config.yaml
n_layer: 8
d_model: 256
n_head: 2
n_kv_head: 1
head_dim: 128
d_mlp: 1024
vocab_size: 8192
activation: "squared_relu"
norm: "rmsnorm"
norm_place: "mix"
norm_eps: 1e-06
positions: "rope"
rope_base: 866.0
rope_fraction: 0.5
qk_norm: true
attn_scale: 0.0963
bias: "none"
tie_embeddings: false
parallel_block: false
extras: ["local attention windows", "gated attention", "value residuals", "capped logits"]
init: "normal"
init_std_qkv: 0.0274
init_std_o: 0.00686
init_std_up: 0.0274
init_std_down: 0.00343
optimizer: "cautious_adamw"
lr: 0.000654
beta1: 0.9
beta2: 0.95
weight_decay: 0.64
lr_head: 0.0103
grad_clip: 1.0
warmup_steps: 535
schedule: "wsd"
decay_fraction: 0.937
decay_shape: "linear"
final_lr_fraction: 0.0
batch_tokens: [32768, 65536, 98304]
seq_len: 768
doc_mask: true
train_tokens: 342300000
steps: 5466
dataset: "wikipedia_en"
Each number is 50 + 12 x the weight over its row's rms, rounded and kept within 0 to 99. Layers, rows and columns count from 0. The size before them is the row's rms in percent of the matrix's.

# o: layer 5 attention output (transposed), 256x256, rms 0.0183, rows 13-47,141-175, columns 192-255
# v: layer 5 attention value, 128x256, rms 0.0171, rows 14-48, columns 192-255
o13 103:45 57 56 47 53 71 38 56 57 43 68 56 48 33 74 71 52 47 58 62 17 32 39 70 28 29 47 46 57 36 59 59 65 73 61 33 49 54 59 55 42 65 52 42 61 44 51 41 43 37 63 46 27 47 58 68 55 56 47 44 45 41 51 33
o141 124:49 74 52 53 42 65 63 58 51 44 51 65 44 16 52 61 50 31 69 48 12 42 26 71 31 52 44 46 52 49 56 75 39 60 59 31 71 48 49 68 50 67 56 43 56 56 40 39 47 46 37 41 40 42 72 50 58 57 58 55 33 50 42 41
v14 097:43 58 49 56 65 26 47 67 70 58 37 40 42 36 46 56 53 28 43 55 68 52 50 48 43 59 53 33 48 73 40 31 44 22 51 50 56 46 48 60 39 74 53 52 60 71 38 64 46 58 45 48 57 19 35 24 62 58 44 56 59 48 59 69
o14 096:60 42 50 40 63 39 52 42 40 45 69 48 54 55 73 42 47 55 78 61 49 57 68 69 53 49 80 65 53 36 51 75 38 38 57 64 51 64 49 32 67 52 43 52 35 71 60 45 51 54 51 31 23 39 43 42 66 43 43 17 43 65 19 50
o142 103:61 59 36 35 49 23 41 27 27 45 71 60 67 57 46 52 32 55 62 47 46 78 58 59 46 34 70 51 47 28 62 67 41 71 56 49 67 50 65 49 42 52 45 43 44 64 64 59 58 37 61 38 18 42 52 57 50 33 24 41 69 61 43 55
v15 093:77 37 33 75 40 46 53 60 77 67 60 56 47 50 33 40 39 50 50 47 71 62 32 60 53 65 64 42 34 28 50 63 59 44 49 73 62 44 42 48 34 49 62 48 67 40 59 58 49 42 64 35 43 43 35 29 62 45 52 43 54 49 35 50
o15 090:51 52 70 58 56 56 50 61 46 33 43 54 30 34 31 48 52 53 54 44 52 58 65 44 67 53 57 57 50 56 40 67 45 52 57 43 30 26 53 49 74 55 50 49 46 75 53 64 62 60 45 68 71 34 57 67 51 47 56 55 71 61 54 42
o143 096:31 55 69 49 64 57 65 43 34 28 42 50 41 40 55 59 40 59 42 54 56 65 48 35 53 44 38 46 50 73 29 45 77 57 65 38 41 48 69 32 79 58 70 47 45 78 45 48 52 55 44 71 67 47 54 45 57 71 39 55 69 64 43 58
v16 089:68 53 63 63 54 61 59 49 34 40 51 52 62 65 54 67 48 36 61 40 53 56 38 40 48 53 29 44 53 40 48 45 48 60 54 60 60 42 49 59 49 53 61 48 42 49 54 42 74 26 53 62 48 57 51 40 43 43 39 53 35 70 32 68
o16 098:46 68 44 38 64 58 58 52 46 62 36 81 51 38 68 46 61 48 39 66 44 39 21 43 51 29 47 65 52 34 70 63 41 53 31 68 50 66 46 43 65 50 48 62 48 53 57 51 31 74 50 46 63 54 60 34 48 28 48 49 48 34 38 57
o144 104:51 54 46 26 39 35 34 40 51 51 47 68 51 52 40 45 52 49 56 59 56 38 28 44 42 41 36 68 35 44 61 59 37 18 32 68 40 59 56 29 73 51 29 47 59 58 51 60 28 71 35 50 52 45 67 44 49 48 48 46 40 30 49 71
v17 086:49 64 60 70 44 52 23 52 39 36 46 43 45 41 44 43 58 45 33 71 37 38 33 53 48 45 74 71 55 52 50 62 61 38 51 60 58 22 39 33 46 62 32 33 37 25 55 60 62 44 61 36 39 60 45 65 45 33 39 63 27 67 35 70
o17 096:48 65 56 55 51 76 71 52 39 53 53 59 67 56 47 44 15 75 58 47 39 47 71 54 67 48 49 41 53 49 54 39 45 75 51 19 55 54 66 46 41 48 70 40 55 60 43 37 60 47 46 61 68 33 54 54 46 63 52 56 54 54 44 25
o145 109:46 46 52 65 58 53 63 38 37 54 55 48 69 80 49 37 24 40 67 35 50 43 71 41 46 66 60 41 57 65 53 42 34 48 40 45 51 52 56 56 62 40 55 47 53 55 56 27 60 47 18 56 54 61 41 50 38 60 51 54 73 50 48 29
v18 096:68 36 46 44 28 31 35 64 64 50 47 47 50 48 43 64 25 41 42 74 34 37 55 42 46 51 22 44 52 18 53 55 54 61 60 41 68 51 58 55 50 55 52 48 57 70 45 54 38 71 53 39 63 68 41 50 59 66 56 71 46 50 58 76
o18 097:44 59 61 32 46 63 50 57 51 66 57 45 51 54 41 38 55 57 72 29 52 54 53 47 60 62 77 87 37 40 45 30 42 41 46 57 46 72 46 39 77 51 33 43 61 46 56 33 33 50 17 59 41 41 54 72 55 36 39 54 46 47 62 57
o146 105:37 67 60 31 49 64 69 61 49 59 78 40 48 38 57 48 44 66 54 35 70 55 61 55 48 64 83 56 38 49 44 44 54 39 50 57 39 59 73 27 59 30 45 57 53 45 47 59 47 62 64 53 36 44 55 71 37 55 45 53 39 65 47 50
v19 091:44 43 48 74 39 57 61 56 40 52 50 52 38 35 55 38 65 53 60 46 46 47 59 66 66 60 50 50 55 44 18 59 45 51 39 18 49 64 50 51 52 41 56 38 45 66 38 61 35 49 43 47 55 17 57 50 37 55 48 51 51 43 52 68
o19 100:59 76 49 62 51 40 48 75 39 64 53 47 43 35 33 37 33 54 56 48 49 39 51 36 45 57 80 54 39 52 80 34 68 61 40 63 78 58 44 75 56 43 39 40 60 60 56 34 57 71 46 56 62 62 54 55 51 59 48 47 76 39 33 42
o147 105:61 68 60 55 51 41 54 61 53 57 62 31 48 57 54 42 35 53 40 46 54 50 53 46 41 59 52 46 42 40 76 37 45 64 45 42 64 38 44 59 46 53 39 19 63 55 65 37 39 81 39 47 46 67 49 77 69 59 66 47 74 53 23 29
v20 099:55 49 29 42 60 35 66 44 41 43 45 45 47 61 47 31 56 40 65 33 40 45 82 34 50 33 65 42 45 46 53 57 32 67 81 32 59 56 42 41 57 64 61 36 49 53 62 54 55 53 47 73 36 45 53 56 35 63 38 51 70 47 42 42
o20 097:48 35 51 44 53 69 32 52 46 45 54 55 37 28 56 57 57 70 70 59 60 58 54 54 30 64 48 43 53 57 52 38 69 48 57 50 33 69 15 49 55 53 53 55 60 59 39 42 51 40 59 36 33 36 63 43 43 64 36 58 39 52 44 50
o148 106:33 34 57 30 47 61 51 64 74 51 81 30 59 39 39 71 47 67 68 84 73 55 50 76 22 51 48 62 46 62 43 59 56 38 42 56 27 55 50 40 56 52 53 56 54 42 40 37 62 51 32 30 62 47 35 38 57 56 51 51 46 50 61 44
v21 086:54 60 46 65 54 59 48 39 59 52 57 58 61 61 64 50 51 55 68 59 55 45 58 49 43 34 60 57 30 57 19 52 29 60 38 46 68 73 36 40 61 39 56 38 42 32 54 52 42 48 46 41 35 40 52 51 56 51 55 48 68 76 23 55
o21 099:51 50 51 49 51 51 30 47 50 63 47 53 25 55 51 48 43 60 63 66 52 68 30 55 53 50 40 44 72 44 74 48 47 61 53 40 50 35 54 48 44 27 59 47 59 48 44 48 51 58 59 43 66 32 51 53 52 54 59 41 63 69 42 39
o149 104:47 23 40 57 52 36 53 49 56 68 55 32 33 30 41 45 39 51 42 62 44 55 35 70 42 39 35 50 84 56 80 55 55 68 62 52 42 51 55 43 40 49 55 56 65 46 32 40 40 59 53 59 61 32 44 46 59 62 66 49 66 53 55 43
v22 101:70 64 68 64 48 33 37 57 61 40 54 53 77 35 47 62 47 53 48 34 47 53 75 44 56 51 47 41 58 53 48 44 60 30 41 54 65 38 78 55 40 59 24 61 30 52 32 50 42 59 54 55 36 70 38 59 38 57 51 58 63 66 48 50
o22 093:52 55 55 33 18 52 27 44 32 59 20 49 53 71 59 68 49 40 54 51 39 57 45 38 36 45 41 31 53 55 45 61 38 60 46 75 50 42 48 48 62 46 78 39 48 51 60 55 76 42 18 63 57 35 65 56 46 29 20 37 48 64 59 68
o150 100:36 61 48 19 27 49 52 54 56 91 41 48 41 58 51 46 55 33 55 59 41 70 42 45 32 58 50 50 39 44 45 47 43 64 50 67 51 41 52 60 46 36 67 35 46 65 47 54 60 54 55 59 44 49 55 48 62 57 36 45 46 37 62 65
v23 105:62 42 42 46 78 53 66 60 32 53 62 49 62 47 63 55 40 62 46 53 54 49 56 46 54 38 61 54 52 83 73 56 61 32 33 25 44 34 55 53 61 48 74 33 37 46 47 50 66 37 58 51 53 53 56 67 49 46 54 39 49 47 58 41
o23 096:46 44 60 59 56 49 69 54 31 53 63 46 28 42 42 52 71 60 44 56 40 49 40 54 45 76 46 34 60 32 71 53 48 27 56 45 39 56 48 41 56 49 40 47 42 29 41 33 48 49 73 64 69 57 32 59 57 59 36 58 57 43 60 62
o151 101:56 57 60 48 55 51 54 56 39 51 36 44 46 47 46 43 61 42 61 47 48 39 35 51 56 58 50 16 57 24 54 43 26 28 40 54 34 45 47 39 77 42 43 70 51 38 46 29 50 44 45 68 66 41 44 30 57 49 56 57 69 49 45 50
v24 090:67 65 33 43 68 52 51 50 64 44 45 60 41 33 60 23 55 50 53 51 44 55 53 64 60 64 45 45 47 63 46 44 61 28 34 42 75 41 31 60 62 57 53 70 46 67 74 54 26 40 55 51 33 48 42 66 22 65 46 49 42 65 45 50
o24 090:45 28 46 48 30 46 31 60 56 57 46 26 42 49 51 43 20 56 52 51 26 40 44 47 37 50 85 53 55 53 37 73 53 22 52 38 42 35 55 60 50 45 53 42 56 34 47 49 50 61 35 48 45 60 66 79 81 47 42 64 61 42 62 49
o152 100:62 46 78 59 46 48 26 49 37 54 47 44 49 61 54 25 29 54 56 59 57 37 46 72 55 44 54 71 43 53 35 56 32 21 49 40 55 56 49 58 51 65 72 51 56 39 51 41 40 59 35 47 61 22 56 43 88 49 38 52 65 57 57 52
v25 106:55 45 31 48 32 48 64 24 39 55 57 53 44 51 52 41 59 49 65 44 60 49 55 42 51 51 41 66 50 48 59 63 62 60 42 51 54 48 63 40 46 77 60 44 60 22 31 51 76 42 50 36 58 54 57 57 49 55 66 29 49 48 60 29
o25 097:47 50 71 48 59 63 35 82 38 27 39 57 60 58 29 46 40 45 32 26 59 36 64 64 57 56 41 52 39 52 41 55 37 51 54 52 51 65 42 61 30 53 57 50 54 76 35 51 51 66 40 77 36 38 65 51 37 35 49 64 59 43 48 44
o153 102:53 43 52 47 87 39 39 54 34 54 56 40 62 39 34 50 41 55 34 43 48 27 44 49 43 80 54 33 48 49 30 48 31 57 44 59 27 51 34 46 35 58 54 53 46 62 63 40 36 68 43 70 54 47 49 51 65 25 37 34 55 52 53 33
v26 094:40 45 41 18 50 47 36 71 57 66 46 53 40 17 56 59 43 36 30 61 64 49 53 28 44 57 42 48 42 56 52 39 30 35 51 46 39 57 69 44 46 43 61 68 64 32 52 57 43 48 41 39 58 50 71 89 48 34 73 44 39 57 40 57
o26 094:47 65 47 69 45 52 45 24 53 37 44 55 43 58 46 51 48 41 55 32 25 75 66 51 50 42 35 61 50 44 58 36 48 52 45 43 25 61 46 49 56 59 33 67 45 54 64 55 45 48 45 61 53 28 28 28 54 60 58 59 43 33 47 65
o154 101:56 74 72 61 43 40 43 18 68 27 51 48 42 55 58 43 50 43 53 13 45 76 69 64 41 44 33 59 61 54 56 32 71 45 35 46 53 54 45 41 54 59 29 62 49 54 39 57 49 36 49 69 58 43 18 24 52 47 48 68 44 52 48 61
v27 105:60 66 64 53 59 52 58 35 45 46 48 51 53 45 68 47 51 51 45 55 50 40 54 76 59 50 22 64 47 31 53 62 48 74 46 58 31 42 34 51 50 52 32 47 57 60 39 59 66 46 48 70 54 68 43 62 42 44 42 46 50 65 40 37
o27 095:34 39 64 48 57 44 45 49 70 38 41 82 48 62 56 48 35 49 46 58 31 80 52 45 70 54 54 65 38 69 62 37 41 44 49 31 47 39 54 59 28 41 66 46 33 26 45 29 35 65 59 60 56 49 52 49 66 40 41 36 41 63 43 45
o155 104:49 58 52 42 62 51 48 53 51 39 47 52 36 60 46 55 47 43 48 70 55 77 37 38 70 61 81 53 44 77 30 37 55 41 44 48 69 56 57 39 36 53 53 67 53 49 60 43 43 65 55 53 42 45 52 44 66 51 56 39 43 44 35 55
v28 085:53 36 37 31 50 28 51 57 69 55 50 46 49 00 68 49 62 50 58 41 49 37 48 39 44 42 37 29 34 52 42 45 53 30 55 42 47 66 39 57 41 46 65 61 60 53 85 59 47 37 55 37 67 44 56 51 31 66 62 48 52 55 37 24
o28 103:61 31 72 40 39 45 45 52 41 40 39 48 51 66 23 51 31 58 70 32 58 68 43 35 37 44 47 51 40 42 43 48 42 60 51 56 65 41 79 40 77 44 38 48 51 64 55 50 57 27 34 43 31 35 54 39 26 58 43 36 56 34 52 73
o156 103:67 29 47 57 40 72 41 58 39 59 60 43 65 54 15 51 53 46 53 33 56 80 43 50 48 55 52 58 46 73 68 42 27 45 52 52 60 45 61 31 55 48 36 51 53 61 38 48 64 32 53 55 44 67 29 54 43 40 38 51 50 51 63 76
v29 105:49 57 36 74 21 68 57 39 34 66 65 69 50 60 31 64 51 73 40 59 50 48 49 66 75 59 34 71 44 29 50 51 63 83 78 46 46 62 52 52 57 36 35 56 33 45 39 65 47 64 43 42 60 71 40 38 59 37 44 52 34 53 62 50
o29 097:72 67 66 71 53 43 52 53 55 30 30 46 64 55 38 51 62 50 55 54 53 63 57 58 52 58 70 32 34 43 53 70 49 25 65 57 34 48 43 47 73 55 55 62 62 54 34 45 54 49 45 55 68 44 69 46 40 45 26 56 47 59 37 55
o157 105:38 35 74 59 47 46 61 62 48 56 40 31 57 44 50 49 48 30 54 57 40 62 61 39 36 52 46 42 37 69 39 54 67 54 55 63 74 45 41 51 67 70 59 52 60 51 56 49 51 51 61 57 38 27 38 65 39 63 54 40 37 61 31 38
v30 096:36 59 41 52 64 60 66 53 46 45 42 54 56 52 58 66 50 58 32 53 41 38 51 58 44 50 43 55 27 49 54 46 68 51 46 63 22 54 22 44 61 75 30 40 44 68 49 55 70 51 43 38 57 54 40 64 59 53 37 44 64 54 67 29
o30 097:53 37 44 67 46 60 57 65 18 51 51 45 68 40 37 25 55 57 68 81 49 55 51 49 50 39 47 35 72 53 54 60 35 52 46 51 67 58 60 51 29 51 68 63 44 35 56 51 43 59 59 55 52 58 70 46 40 42 52 64 58 34 69 37
o158 106:46 58 67 60 43 69 30 56 39 37 43 65 57 66 43 54 57 54 65 63 53 59 45 44 41 48 46 49 71 47 48 60 47 49 48 31 57 61 77 52 40 09 64 57 44 38 57 50 47 74 67 57 48 56 57 52 50 52 62 66 47 48 48 43
v31 126:38 54 36 48 38 35 50 59 56 49 50 48 70 59 59 62 44 42 63 47 36 43 62 51 25 49 63 40 44 43 48 46 54 72 71 50 41 67 54 54 50 49 55 56 72 65 50 49 39 59 55 47 69 50 35 41 39 54 61 61 55 38 58 55
o31 093:42 35 59 43 48 43 26 43 51 35 47 55 59 58 36 47 56 55 57 63 41 46 49 54 75 26 64 58 59 45 53 33 57 44 60 26 42 61 37 55 75 69 46 43 43 56 42 50 55 44 47 52 45 49 71 51 50 36 46 15 52 30 40 72
o159 097:61 53 47 41 49 43 56 41 59 49 62 38 62 49 48 51 71 48 62 59 46 47 63 40 63 34 61 44 43 41 42 46 52 42 72 32 44 40 47 37 70 36 52 37 37 64 40 69 40 63 70 52 44 73 62 34 74 57 51 30 42 39 32 68
v32 092:76 50 41 52 57 49 47 71 50 47 38 61 55 51 72 32 57 53 51 24 46 57 46 46 34 72 62 56 48 56 19 56 52 42 54 36 30 76 61 65 65 68 50 52 67 45 66 71 31 50 53 26 40 60 56 55 33 65 45 45 73 41 46 51
o32 097:59 37 50 65 45 42 48 31 46 48 41 43 42 40 39 52 61 38 43 46 45 65 19 55 61 37 38 62 44 32 49 37 32 24 60 51 43 33 50 49 36 51 72 62 34 71 16 40 67 42 38 49 48 40 60 63 54 40 48 57 30 62 41 49
o160 102:48 39 32 68 40 37 48 52 63 53 45 47 32 34 34 67 55 50 54 71 59 39 45 46 67 57 50 51 54 63 59 61 41 35 59 62 44 18 39 54 47 52 84 61 43 62 33 36 60 30 25 43 52 41 59 61 49 43 49 66 35 47 40 46
v33 114:48 54 59 65 50 61 62 28 23 43 66 41 50 55 40 32 34 90 33 49 49 41 27 32 44 33 35 61 43 39 59 68 58 57 29 65 46 16 45 50 48 72 54 34 31 38 26 48 71 53 62 64 58 68 43 49 61 37 29 64 29 61 54 41
o33 096:50 72 42 49 73 79 53 63 67 51 62 60 47 50 59 43 63 45 60 46 46 46 45 55 71 50 51 60 55 64 52 56 32 53 69 46 49 59 62 62 26 51 24 50 46 45 56 56 47 44 57 64 64 49 42 51 27 43 65 44 54 70 60 62
o161 106:38 55 38 46 64 70 51 68 59 52 35 73 54 59 48 63 46 48 78 45 54 54 69 61 52 52 42 31 64 62 67 39 43 62 90 52 48 64 60 50 39 64 20 50 36 51 61 57 57 48 57 59 57 46 50 47 36 46 83 33 50 40 58 63
v34 095:30 35 58 55 52 49 59 47 49 44 58 43 56 43 50 53 46 45 81 33 51 54 29 71 58 35 46 52 56 60 18 59 44 71 42 51 48 83 51 48 51 45 52 44 54 51 29 55 56 60 38 39 52 42 56 33 33 63 74 60 34 29 55 56
o34 091:51 47 67 57 55 51 53 59 62 32 60 36 46 59 57 43 54 62 53 35 59 41 52 45 42 41 38 60 59 45 54 40 42 39 52 44 64 72 51 51 45 44 52 67 56 56 61 27 43 50 55 70 31 46 64 48 34 52 23 63 56 40 43 73
o162 101:50 50 54 61 37 67 68 65 70 26 66 28 49 61 42 52 61 56 36 40 59 43 47 46 50 46 44 65 71 47 51 48 56 35 42 32 52 74 36 58 61 48 46 46 59 46 56 46 43 40 57 64 30 55 68 48 48 60 30 57 45 75 43 73
v35 112:65 56 36 48 44 51 46 24 51 45 39 58 57 70 60 44 58 49 75 54 41 57 77 51 40 42 53 44 53 43 67 51 45 61 44 68 52 63 45 40 43 46 58 40 61 74 64 47 61 37 65 53 50 42 42 62 45 51 33 28 65 32 59 39
o35 097:63 51 60 41 55 20 53 55 37 54 52 45 45 52 52 52 34 61 41 40 52 56 27 66 32 67 44 51 32 49 48 54 53 42 43 53 51 37 57 64 44 51 49 43 35 34 36 59 43 44 45 38 48 47 25 77 41 44 55 67 38 56 63 50
o163 104:50 44 51 35 60 42 57 49 42 81 62 48 62 51 61 62 45 53 65 39 50 64 16 75 29 52 32 56 33 42 38 39 87 70 50 45 61 40 58 42 46 50 40 48 35 59 22 51 39 54 32 62 39 50 64 54 50 57 49 71 44 54 66 49
v36 093:49 44 56 49 43 64 44 53 66 58 51 56 38 74 46 69 63 48 50 77 54 66 37 61 53 52 44 32 54 75 50 45 34 33 69 62 51 57 39 51 53 36 63 48 73 48 45 37 56 20 48 53 44 42 39 39 45 35 45 41 67 63 40 61
o36 100:45 29 51 28 57 43 62 57 69 46 59 74 43 55 51 54 53 61 60 56 37 57 40 50 49 68 47 43 54 40 47 59 87 69 30 46 40 39 44 44 54 60 49 50 49 41 62 63 61 66 62 50 52 58 49 45 53 68 52 45 41 36 52 28
o164 099:63 33 54 56 77 31 53 50 48 41 47 43 41 46 32 50 62 54 57 57 50 44 55 37 45 49 49 59 59 42 32 64 54 46 43 29 61 45 48 44 53 68 40 30 55 54 45 51 72 68 62 47 69 48 45 41 42 53 73 35 32 43 40 43
v37 097:32 48 42 43 37 52 48 46 85 45 40 43 62 21 55 50 40 26 47 41 65 42 51 43 38 45 50 32 31 40 45 52 63 57 67 46 76 73 61 64 41 61 60 44 47 70 72 51 65 72 53 58 59 45 43 55 58 41 39 51 42 34 54 67
o37 095:39 50 50 51 44 51 58 53 48 47 57 49 56 52 68 57 59 58 63 49 50 38 56 76 74 58 52 81 80 51 50 42 60 57 34 41 60 44 55 55 74 36 48 62 40 54 31 59 48 61 25 45 41 53 42 55 52 59 48 40 48 45 58 42
o165 101:52 40 46 53 53 33 65 49 36 32 68 49 40 58 59 36 63 82 32 63 66 47 49 63 72 70 44 65 53 61 42 58 35 44 53 70 62 38 51 54 47 49 33 69 55 45 51 61 32 62 40 39 41 53 42 62 47 45 49 34 56 55 57 41
v38 100:55 35 48 42 53 72 43 15 44 59 49 46 50 77 47 57 58 47 49 44 58 51 21 38 57 57 50 35 63 60 42 46 61 54 34 60 33 97 48 56 41 41 48 61 71 54 25 29 33 50 31 49 55 43 49 47 54 51 72 57 64 41 35 85
o38 099:54 60 53 47 50 45 59 77 62 57 58 52 49 43 26 70 45 42 63 35 57 59 52 44 39 36 49 47 47 43 32 36 44 70 78 45 45 52 50 63 43 59 40 68 44 44 57 51 62 57 77 69 47 36 51 49 59 54 41 55 34 34 59 61
o166 101:41 32 53 48 48 58 68 76 51 39 48 23 43 60 52 58 52 42 46 42 53 43 69 37 52 49 45 44 48 44 38 20 65 81 69 50 70 53 58 49 40 55 39 66 52 48 74 44 61 71 73 58 44 41 46 34 60 64 42 53 34 27 55 41
v39 098:53 52 57 51 71 39 44 41 41 38 42 55 60 32 65 59 51 61 58 65 49 42 59 61 62 47 53 44 56 62 49 40 66 58 21 42 31 33 52 54 54 52 67 51 51 60 48 47 54 59 60 71 44 54 47 45 49 53 53 76 06 33 85 65
o39 092:40 33 61 29 63 37 36 64 41 37 62 49 50 54 72 43 50 34 31 36 55 60 57 29 39 55 44 53 38 44 67 50 39 64 56 65 61 53 48 62 44 47 63 66 47 41 57 82 44 69 42 59 66 49 61 48 77 33 63 48 65 66 46 43
o167 101:30 39 43 42 60 43 47 63 50 40 62 62 45 64 66 31 65 51 34 20 57 55 55 59 39 29 51 41 41 49 79 60 44 55 65 71 58 40 51 60 38 46 59 77 48 47 31 41 48 45 33 56 57 59 58 50 76 35 61 49 63 50 25 34
v40 093:47 53 45 54 66 60 62 67 46 33 64 44 48 50 59 49 70 32 49 75 43 55 29 59 68 32 69 39 57 65 58 53 51 37 49 66 51 32 55 40 60 40 51 66 44 71 62 36 58 59 53 39 52 66 58 62 46 42 60 49 27 70 49 60
o40 097:28 85 54 38 56 45 62 37 65 75 47 56 46 59 26 63 36 39 46 55 40 55 34 50 78 39 56 64 62 57 35 52 44 72 34 40 53 51 66 39 65 46 52 29 56 50 42 41 35 53 63 59 77 54 64 63 50 63 50 34 59 40 56 42
o168 106:40 68 57 46 50 34 46 67 62 78 39 60 44 35 31 73 24 81 43 49 46 56 59 27 51 63 51 72 62 65 46 57 43 72 48 45 51 50 52 36 59 55 45 24 54 46 37 62 42 47 49 68 56 32 58 52 36 46 46 36 52 36 44 22
v41 103:38 36 54 49 42 60 72 47 81 42 43 45 44 52 44 42 64 46 55 58 54 51 67 57 43 59 56 39 52 59 11 53 61 64 60 46 53 65 42 61 47 47 51 70 57 70 61 42 39 57 29 18 59 43 66 44 57 71 66 57 54 33 36 71
o41 093:27 48 54 40 72 58 53 73 56 49 44 57 41 42 58 66 62 67 47 37 52 62 42 26 67 42 55 63 72 61 66 54 26 59 55 56 39 70 57 52 44 59 41 47 55 35 56 53 51 40 49 38 55 48 32 47 20 32 58 41 45 42 44 57
o169 101:34 34 32 31 61 52 55 66 39 61 50 45 59 27 69 58 65 67 47 34 26 56 36 33 57 51 57 45 63 47 48 19 31 61 47 48 31 50 69 51 46 48 54 63 61 34 39 54 51 54 52 44 50 39 48 52 41 26 44 43 66 54 40 51
v42 101:35 34 48 55 39 61 53 27 65 46 42 46 41 36 44 61 65 49 54 62 33 36 53 47 49 37 57 60 34 55 21 46 51 50 67 33 52 71 41 52 40 43 40 53 52 77 56 55 54 60 43 55 59 42 51 46 44 56 49 43 50 11 40 64
o42 099:34 46 48 66 29 51 46 45 32 53 69 52 42 48 51 42 54 46 35 25 51 59 21 44 52 53 62 45 52 39 50 53 74 58 65 45 54 59 50 69 65 67 40 66 57 22 57 45 77 52 35 57 53 71 52 46 41 56 27 44 54 53 67 39
o170 116:43 30 62 65 43 62 58 60 45 65 50 56 55 45 71 27 48 45 41 40 42 60 22 44 50 58 67 36 39 54 41 41 65 71 49 43 60 46 59 41 51 74 51 33 49 24 57 66 73 44 40 44 59 86 57 47 47 58 14 35 36 54 76 42
v43 090:48 33 42 54 36 50 23 22 46 55 50 67 51 50 65 54 65 52 59 72 47 60 41 56 45 51 53 59 57 38 35 57 58 52 56 74 35 69 48 63 51 57 32 38 40 67 53 65 37 38 50 34 47 39 49 47 73 53 39 56 47 57 50 55
o43 100:41 61 46 35 37 46 47 58 51 57 28 39 53 47 50 40 48 58 54 25 32 35 57 52 53 58 41 66 54 30 40 62 63 57 34 54 58 53 35 22 47 43 25 60 56 58 46 56 53 51 37 53 62 34 47 59 66 29 60 63 71 53 25 49
o171 104:67 58 49 41 55 57 44 52 58 55 44 49 23 46 70 50 41 55 49 37 39 43 74 57 72 49 46 39 63 29 60 35 44 51 60 59 56 55 49 30 59 59 29 45 45 61 34 45 53 64 49 62 61 52 45 69 57 30 63 56 54 46 34 49
v44 106:57 53 28 73 40 58 70 57 72 60 54 62 52 41 61 55 69 56 45 67 49 45 67 37 46 79 67 65 48 36 32 53 50 43 71 50 59 70 47 57 63 38 50 55 45 59 74 61 58 67 40 16 56 48 66 61 58 55 48 68 65 46 39 65
o44 096:58 41 55 36 60 67 49 66 69 61 47 38 36 55 42 75 56 28 53 22 25 52 62 29 39 33 49 45 62 56 48 51 65 33 35 45 51 49 68 41 58 43 56 45 56 72 34 40 45 45 49 82 47 62 44 39 47 34 66 44 64 61 65 35
o172 096:64 42 55 40 64 68 54 57 50 67 62 48 51 49 44 54 42 55 28 43 44 58 60 48 50 45 48 31 35 59 46 63 47 28 32 29 38 71 64 53 69 44 53 48 37 71 46 48 42 61 36 43 46 61 40 23 41 60 68 26 43 57 42 54
v45 099:43 63 66 62 54 38 50 37 44 53 31 40 47 55 51 56 30 70 33 31 46 38 42 50 73 32 47 50 55 20 53 56 65 67 56 58 48 33 62 46 46 46 39 54 56 35 46 43 31 54 51 72 47 68 39 41 73 42 47 51 48 37 54 51
o45 099:58 63 37 35 52 59 58 43 33 54 55 50 74 81 34 37 53 32 77 49 70 56 45 26 40 47 49 46 47 44 43 42 53 51 34 57 60 54 46 27 61 47 54 51 40 54 57 44 31 23 31 54 33 39 73 25 61 53 57 46 39 61 38 50
o173 101:16 50 54 50 59 83 45 68 33 44 76 36 52 34 36 62 57 41 57 52 56 52 56 32 57 59 45 27 36 43 58 59 58 46 41 56 60 51 47 45 49 39 42 30 50 60 37 56 41 47 37 72 32 49 42 41 50 56 59 33 53 61 48 39
v46 106:73 50 52 16 53 49 60 50 66 58 50 48 44 38 69 63 72 50 31 44 56 59 58 55 59 52 46 35 42 41 48 43 52 36 31 34 56 53 46 56 60 43 58 49 41 52 57 51 45 58 53 58 36 50 64 73 83 57 66 39 80 71 41 69
o46 090:60 63 46 45 63 53 56 21 68 49 46 38 62 50 57 46 44 27 42 56 49 58 47 47 43 58 50 50 53 62 53 36 45 34 51 52 39 37 46 70 47 48 62 49 40 23 59 55 62 70 69 47 52 66 42 51 79 46 55 54 49 56 50 45
o174 090:59 64 64 58 60 56 59 38 56 37 56 36 57 54 50 48 48 39 36 65 37 38 60 37 60 60 38 47 64 60 52 30 55 45 62 64 36 43 57 46 56 50 63 40 40 26 48 45 40 68 64 41 56 53 44 56 56 40 55 44 51 55 64 64
v47 095:52 65 36 51 52 43 62 55 56 45 35 59 45 58 52 48 54 22 66 51 54 53 68 58 46 51 38 40 48 77 43 42 45 51 49 62 71 47 40 60 57 65 69 62 78 52 51 56 45 51 48 40 51 51 56 52 47 55 65 29 46 43 57 71
o47 093:47 38 68 44 65 22 38 55 56 64 37 55 63 33 53 45 54 40 35 44 53 60 41 55 53 62 56 51 44 32 45 57 63 48 55 39 62 46 41 37 28 42 46 59 52 65 68 59 58 62 50 54 42 49 44 40 48 56 53 59 50 45 65 50
o175 102:36 46 54 47 36 39 59 69 54 72 62 52 60 27 66 48 53 57 45 41 66 72 49 62 55 47 51 43 41 40 63 68 64 39 38 39 57 49 48 57 48 45 39 53 63 53 46 46 44 41 56 54 56 29 27 59 45 50 46 45 38 30 35 37
v48 157:44 68 55 59 66 45 51 38 19 28 47 41 48 66 42 53 38 70 53 51 43 52 37 35 55 21 51 59 56 56 64 62 53 51 44 72 51 29 63 44 58 51 55 51 66 32 42 35 59 29 54 69 69 55 39 50 48 24 52 58 28 58 51 35